From a checkpoint of a small transformer trained on Wikipedia.
Size: 10 layers, width 576, MLP 2304 GELU, 52.6M parameters.
Each number is 128 + 32 x the weight over the matrix's rms, rounded and kept within 0 to 255. Layers, rows and columns count from 0. Numbers have three digits each.

# up: layer 4 MLP up, 2304x576, rms 0.0347, rows 1-42, columns 144-215
# down: layer 4 MLP down (transposed), 2304x576, rms 0.0458, rows 1-42, columns 144-215
up1:179191143136129104108111139109152115083104129123156112142095175166146092105124200118113129161114116168109120136112141085161067150124118076137073122119133186100150118099183098127076104134113082115133160176123125098125
down1:132065109135120182180169119198144124146102120146130089091171088135181124053125084170134147119145155157129097147130079155160085199140131171135085134170132163142184098133078145117131163134183147141133103080042162137062
up2:168104059121092140132088168173187127139144092144134099117162144172080116149098104152125110144105152134138111125158094100078112094124116132140166115143131120101130141154169158096181137165149150126162149119152161114138
down2:109127092153114167150116178108153134137148103171149031133213164125042093147116161187094126109084153148121100139107127135093107101152116207119130144153118172071110138180136151113162145113214196112169134160119091193111
up3:118137100110161115044191153186140135126187202131163172110117167107108090072153110116090131170106121098128107101128200063103057149145128151136142126100132065097108087150109139128134069135079150158120109126152089154142
down3:124065114080202067122121054090123122098139112152176154108090154097091146116130131097151122166116202159130166072144054126045181129096079136162134160129135147143104183138144092184122092183149135193142102124106132099110
up4:121056138087121095101147145183112175092176140121103151177135192087115125012165156087044101120165081147176104110141138122172116146135165108113114135140134061154167076182158167110189077166059166127120113111090128151135
down4:111107111119097139127147137198106142114183133069120112119106148166154099152152163155106184133174140174113167168141100139114113084141157088124116130069091122076158082154208135069113074089140139079138148128134121082139
up5:175067129152093101165090134146149102124105147182112123127105148204152058119116189153098101133130086147102128169157119120115076142071110111159143107140076131083180142164091136131112129148106108096152096113164077159176
down5:121158121129136107113172170114137110118154129169144107121105080101094128113205096095176117073104123128104149122136138169108117106151111173160117141145127224103127116095106074143072136081131182150137140145188147090111
up6:115118092136093170083116128106204046146127079122189070145089075086150099086134117113117100156104141117131081163144107076086136185101141133148113127144170128152162110153141120090152147103169118152102136087129149101101
down6:108127127160071097149195134115134066135149086165169111120108078123088119113162118181183093143159080128161201104163090152128129143210082118139177119091138136126134138096123146141124094132145109192082108148133163115068
up7:063170080134157126084159079108150131183133176098198091114141130118157163067157111120029066112110094152147109168148142145106072102137101144113138087145160105129171143093182141137123098129127136193157173133162092146059
down7:129117107109116092130138122103163194090106147132093125091136121125148135143119117126157132182111123141124184179137145172184158127102168181111127114085110121143096139133194127109118156149184104176155151076108062156079
up8:174098135177130125146099116152157107100148136128142118150133098172115155102152158165068069174078116169122178153129073213106096142056144134172174069132135106095113169125087172107082139091128132193142168097129082049205
down8:117101153128122103168181121151091146096144128131111091105147093107158129180114108062094169148184172142122161076081164116122137089113104173103096084122095102187047128062116133074102144149174136081131113148145138150127
up9:150135172174059190123120078097134064050136145090131118143118113122196074101172105101149063105166158080135118138139093107157127150082134112159182080142113082153130117117173117162127157121041087081132082120103134147099
down9:093148169155179136163113134161118145130138161126140140135136168077161147110152098132167137170124116197102116131130137161137080164200129152067125125107124149137101067082112087086127111136180152192172122137089122094099
up10:166181124130143105117144067108122087155083101131186098104053137141181129090182166114084172239162164075141142177119160137125113129147121080109188120182147126107161131108179113143105056137116138184194172096135105113169
down10:136091110137167080147161157110100119100155119088178116061098138136115095140195110118123118132170139158137084160167125099120123154142115128116133126105136117152158162148090117145109134112135164089162147163094064145097
up11:127156115117165150122194113127128117103107099109168168069135158135188097058109145126119132121109138117181159106096136107114163174115133089169085166030139101143113168161177123129182122129170132091215155095095162139152
down11:132157121131081169090173081123092108138102072075143132134150223098061152111081206066205137189100145206153144128111121094090170146075137172113086128143146167113130128162105072171131094190138103090159084141105121108179
up12:147118099151076141099097123142121137068159122149116126093116116137161125128114062152156155142130140141148071125208119128120114131133151125116146105154136131078110177117154133118116106132047125135099134192102150089129
down12:096118174082109077145163137143109093137134123103132126091081123113143128154120204149134080093136078095079125167055149139160133144102127053091127137074085119138111062132179108113173148117154150152154146068140112103116
up13:152123141074187145143158124156144165124072155121118126146106136172133112131160186040106100167079132135148092138131146140142106078090125176116112132138132081119145162106104117152104177166134137101162159200132143114177
down13:158171094071149050137102128087149112130124065078126183185095104125093155134034083117156084107136134145083132138092137098103109147136139119087139135105101172090167117045172127142150124115099100147066145141151137188123
up14:166114121100131097134091090126179124135137117104139111104136085137122101136172171139197105160142132171123142139132183111127107144121128159088158166146127080105169129083141138150115123200135105134123086118147153135142
down14:080127124136148110106173156085167122121114132179153179118137124128110129116121145135168112165109165086138088127098135111152171093116136153114111076099156105115100153141129068107131186069044138114121155096124133111137
up15:201102172130136177170134104168162150082112155125179126104123109181168116160132086117146113151122081148131148111142105113149078192084145134106134178092188105106155108159195125137149156162127124111087112140193123115156
down15:158160179153128161179103154126120131114088137145154105097134170230100108163111125058146086100148120093121095069176083131106134138125127143134166124141177126113184165163169139125146137124128122179131149103129147172182
up16:137108117102112041120122095129155127094170125184133098115061131123146038151072177085148103161126148098117139148135159137126074119125152140142093138100099135099162128153140152094139116173114125147131163148075091162132
down16:108105147191100073049136148112097092146130155116131112158147118137172084131119080187097202132118149161075128094174096115121085108059159126088096091154169133092036166106122177150142167172102096134175115111073103118175
up17:216119068107169194164133110141161137041130123108126131128129197079125105126130144162146112130128138186112100126077111095099099110084144088114154151122110151078109197136104097127207068187086174110080202100096124072105
down17:075130097162153129094133154153180143131097175135108156123123167109083097114122119095158113109150157145164131080159048197180104108096120107129099109116099137129129085113130156127086222128154124077136122111139178074158
up18:161138140117122124215123119146132090123040079139098117127121077155166142060093117114083136143164122143138096126138122110114135143094155182124108064084220139099089082139193110142143101072180136101165100080151115113182
down18:159155123148128146160149109137117140113156146230212092157139148165083176145116153135075162093130237156118136122103087131101102138089144169116123102127087132132161159091150126150183074146089103048116088097117121136127
up19:093075167121113047135116124088164139114113086095126107107124154131113146185140200072063118194132124092093153105115183119135161198069135136202109153142068158199144179158102137102088090132145164137083084130092164143137
down19:119128111106146112155143166087154100161109120136089102124109177186183149138161106175072062130161130115115135091180111127052127152096140156154176174067114146154115118144155084122132103123149114072104154118086123099144
up20:159101124148085097124180112103200110162155124148169090111107213120165048144087146145106075168064123131084090142135152105113138117144090121126130124145106137060168156120143145132133114053116106152138166111156084060124
down20:126049200202172087133146136164096084126166115130099134168126138151100086104112131116131142124154140112116137139129122138081102047121103166129113155220142096088149133120180160112081169125171145115128068139152142125138
up21:156139124148123137114185076172219101118108153105120106159185168127124156103129122103085119164075150169139112115139153193071089119122111101093041065128133097131217156123169108183138119133078043158139118097156150101093
down21:093158117166182138121135162159103135128110134132161186137055131134129157126096114163134155107130113113136078053138107100170097151132124097134139127110106130149143149088060163161139097143126054091093088154092139144129
up22:196158130121158103207130116130131175102145059124114143140183129109139124170137180044142112137149154073112147122110141152135118095122119108164108107091128134099127086136086137144146118132137118105150117161130085090160
down22:137098104196156120188131112137149157163125124119181133108115095159071158132066054115128166116153151165087156141130179139141138073115159127056107171125164165167152095126154159118104154139164115151050108124082188130156
up23:141089140111136151183163150090170140079157103089148171126091131132216142175175121122099118159133110134142191125100143101115130087152091081083122097141128111111101116124153099116113093115132069091165156131110107118123
down23:169172173125091087089116169117112080176065188145093076087147107154070085121110125153103114145094124127120094156119156145141150193162102113125106127095131178133157106133103195170110098148114150082113140159038134162162
up24:153121102117101095083105119145141123122158156174131116113104108107158133100101094112117125106175128174104119094126113106119125204127114134087098191118164164166141158128191116149188117116161122176152062136115095156147
down24:144126138160113104152118157089097116166113093102101190107130120144136140069177153136136209151099135143179159151141116161120108129153145110193156095129176125144100169105183133098159130183138200160100033103151110118106
up25:126096135104069168108144081197112168070161104177113180088140155126179112102172121149150075139104075095088183141135117151129127175107131165116191157154154115126147133181145176116143046117109176194133082171115089103178
down25:138138110089176070050129117161134117127151173071178077117129145167090171086176113081107147125077156107115123105125103118137073143128128107106184121153129186141151134097211114137142091039089100101169142109098130132119
up26:130138072140074119163136161176167142086126134160160128134114115227141056133147109183128140153121134215135131150136094056148163177076082169121085123130127138141127114123105140122157098110129117175140163074171102104130
down26:126076086083080117121087114144119130128142159134174137100170102174148123158113119162112080096094166101121151156133116203121089113087127203188125140178147126120074147086164152147100147136111176104115112134140170130151
up27:192133119147128092154177173136119176160173108102145143111186132132133064137125126072083086168140077104196123112055246118123096153084159108157147180124173177061188192143090104170163079131125151139116130154118062184138
down27:088230137146127214146165184139129119107088191148157170079095125085119096067173216085131115064189116122062147133170165166138146097111163072149170076123152137194134129086090134116133103196091099130113171092153067116102
up28:180043125113125105207110085119078176100112110071131123143113128120104079044158140194190102147120135121083129103095129093203141098110105138143146125148147193120100173151110138100201101093126103090147073162112094115158
down28:092146221138114077073170152105211148194136107148145057177083123095120133155146120130162094171139099116196116125108130092116121182145165126145098182142149079100182099120136089149138134150172081084104130183115106124137
up29:128127185099168188203163122193134115116090133142112086109135113139148108149118101195100057096085092140071106088104123128119140142131136111138115096157100138072159139149077107035154092124149062075151135207105177149126
down29:043126150169131115083089143130166116070133080116175107169097138112109097142100118077101163128175127144167145146149116159097108117100130131166135078069140113161164157118114107104118148086125154153151134139078093122141
up30:158134123116189148117134109107139123122095106136090156127146094104123051091130099135103135132141145148148062137178089152116153133172149144138119084160123065136100183179107119126200145177122105089108177110139134061145
down30:119088177130073099194136170051080158147133161160119127117104144139114084138132087096130152150154183104173130130078099159110162130087125130147159118098119122133133134047085131122138147163098111130124106135125118166138
up31:231178144104094157086196171204125133073109080144119174078056133161164110154141111151146119123109113147132131126114150128127070121072165104152128165117114098130152150128140152110164128138109076149137126103169136092136
down31:082066149123146173124115102115126121119060146140189151125136111109124077106194128137107168107147094141173145173151124111201151101142106094099145089118125123161097156177105114089168102149129126110159179086130147122134
up32:149115096103179095090110112149095180138133133092099112119084130152132129135165148173087115200128134103147181138142188070166083112146073114104088104176177151087110196137070125088175171162104119091206174155112122168146
down32:115176079096125085153087142115139099182122124121122096115123157112143130140120128108139170167192128135095118099102103097168098140154205125119108134128145058119147094116144135053153060112148118156169119054118142098167
up33:152159159134164163182113081159138151087182132152113112093100083154111185177118137156120089119154060172135108091152163116133114137123175115170123101137215159099128062113096144091168137140155181194136120106151110186056
down33:114134176138087127136136146152154206128088149109105138160101095151111097102132154123108127139144080147160090090076100128187113198120128128169103114158107180105140153135122133100125098079103124052082110089100183109168
up34:093138179119170104149152063180139154091117112123128164089139199186204155119140155062056092082152138122109109200158137068102161157176142092085063155144146050126190118098098118104143092105143152118155240186147157142168
down34:120115110065165136097155144115175113150059094123109114210113115127117150085143091158141135159132136027127145071096113139110122082134173129136107094111123105147164171125080153112089149117150074106207125130118103097193
up35:147113088100140182123095062136127145127149132154154139115041150097113164122182105076121138165081120181159181124101112080167133138094191129133142138102130135057201201154081159153123074152097070130143131151135143130139
down35:120121165087099185053117122187042061075065050148111156103081163082121117172158145062152167092104080107143205113087136102093132195112200149161123126126104082091116117145128127157085147197055039078194097169094160173216
up36:152161105164120099188128025105134134147104117184139124104088147146098105150125114111155123112124122100139180156158076123098090123155145100127146122087077142095108148152183108083118082141102116134175084161166102046170
down36:110064111056199184154079177124131153135132131154147107106192089115134070133167133171114077129116151154141101095035136101170152205142140105114145168121182160121124105056110078158205147077119140095080191118093146223034
up37:063150176135125137158175125111165096136140148119128085086056120113110135099169137056138113112085103133138172130156117130184144101143155145119130120095171140129144106179201147141169124125077150157172098189083153185019
down37:111164089099153076141141114085100131148117117075119161131114088119085203193106091110104163130157176163122159085112117155168136168112078164134091118137125060130157065097149094122144166103182110114134169110093118182136
up38:192096177162147104108123171151111175071080155076104120191109124166163123141121070101151099167140112176108141118167107151120115160090121142061138082149110144058114097130136172104116152101104162186149068139118134124150
down38:138157087089151121137103093091163104118135166123123181177104103133068129107188170110099184149119128086122087122154172159154194100108128144202109162125118119130127098192152043180111084155130179134155162090172147143147
up39:130102116108101143157115154143160088155168072144171152122167124107154091140120137132117084093096142110182095119084130153154158090128112110128107074148148139141139139133159127138152162126162125139142139100055159089134
down39:134142061118116131095134114107112144052154215148128111138113164165149114147126164163132131157094151160197123099151131118135134147156122092104095133139185091113131104145147114111170118114155128120103105131167102134168
up40:144123095076118155137135169106165168112143114147206128099069082144170116122173107136116139143045116101105119145164139174122105172125139145111145119030171046130158092166117103040153115140150087172180070110166166148114
down40:134149109138085110200142087109071112127168099124109106124099164167131154164145150147148146175118139116143110107117109108135094100083058182155109183155130109115171163114092141128148100109157106153143177144167118151145
up41:148083174094135149125125053096132195072168085168121114113078126168122077143156141105107102101154141201118126092156172133099092118069150121058175120146148163184094141153100113130173158088111129143128168125122142113061
down41:152155108199157141103167137120144150159175113145155112141098185107093125101145161189103114112119146163135114173182127168091177162142248169122138173115120100101184105138203107169147089188113139072167117139076132092140
up42:169076149075074141147216128190118143119131137145140153104126109163131110067126133114115042170128126090079174084092087114113147136171109147116138047102135084171117091190154098145126144120167120123216144140171090099134
down42:104172128135120110129107076101098082124150134099072128164114157146120120133183128104114135141131159154180151099115132106159106115115099111121139114166119138145101142100098122158134134162130107084054163103148117158139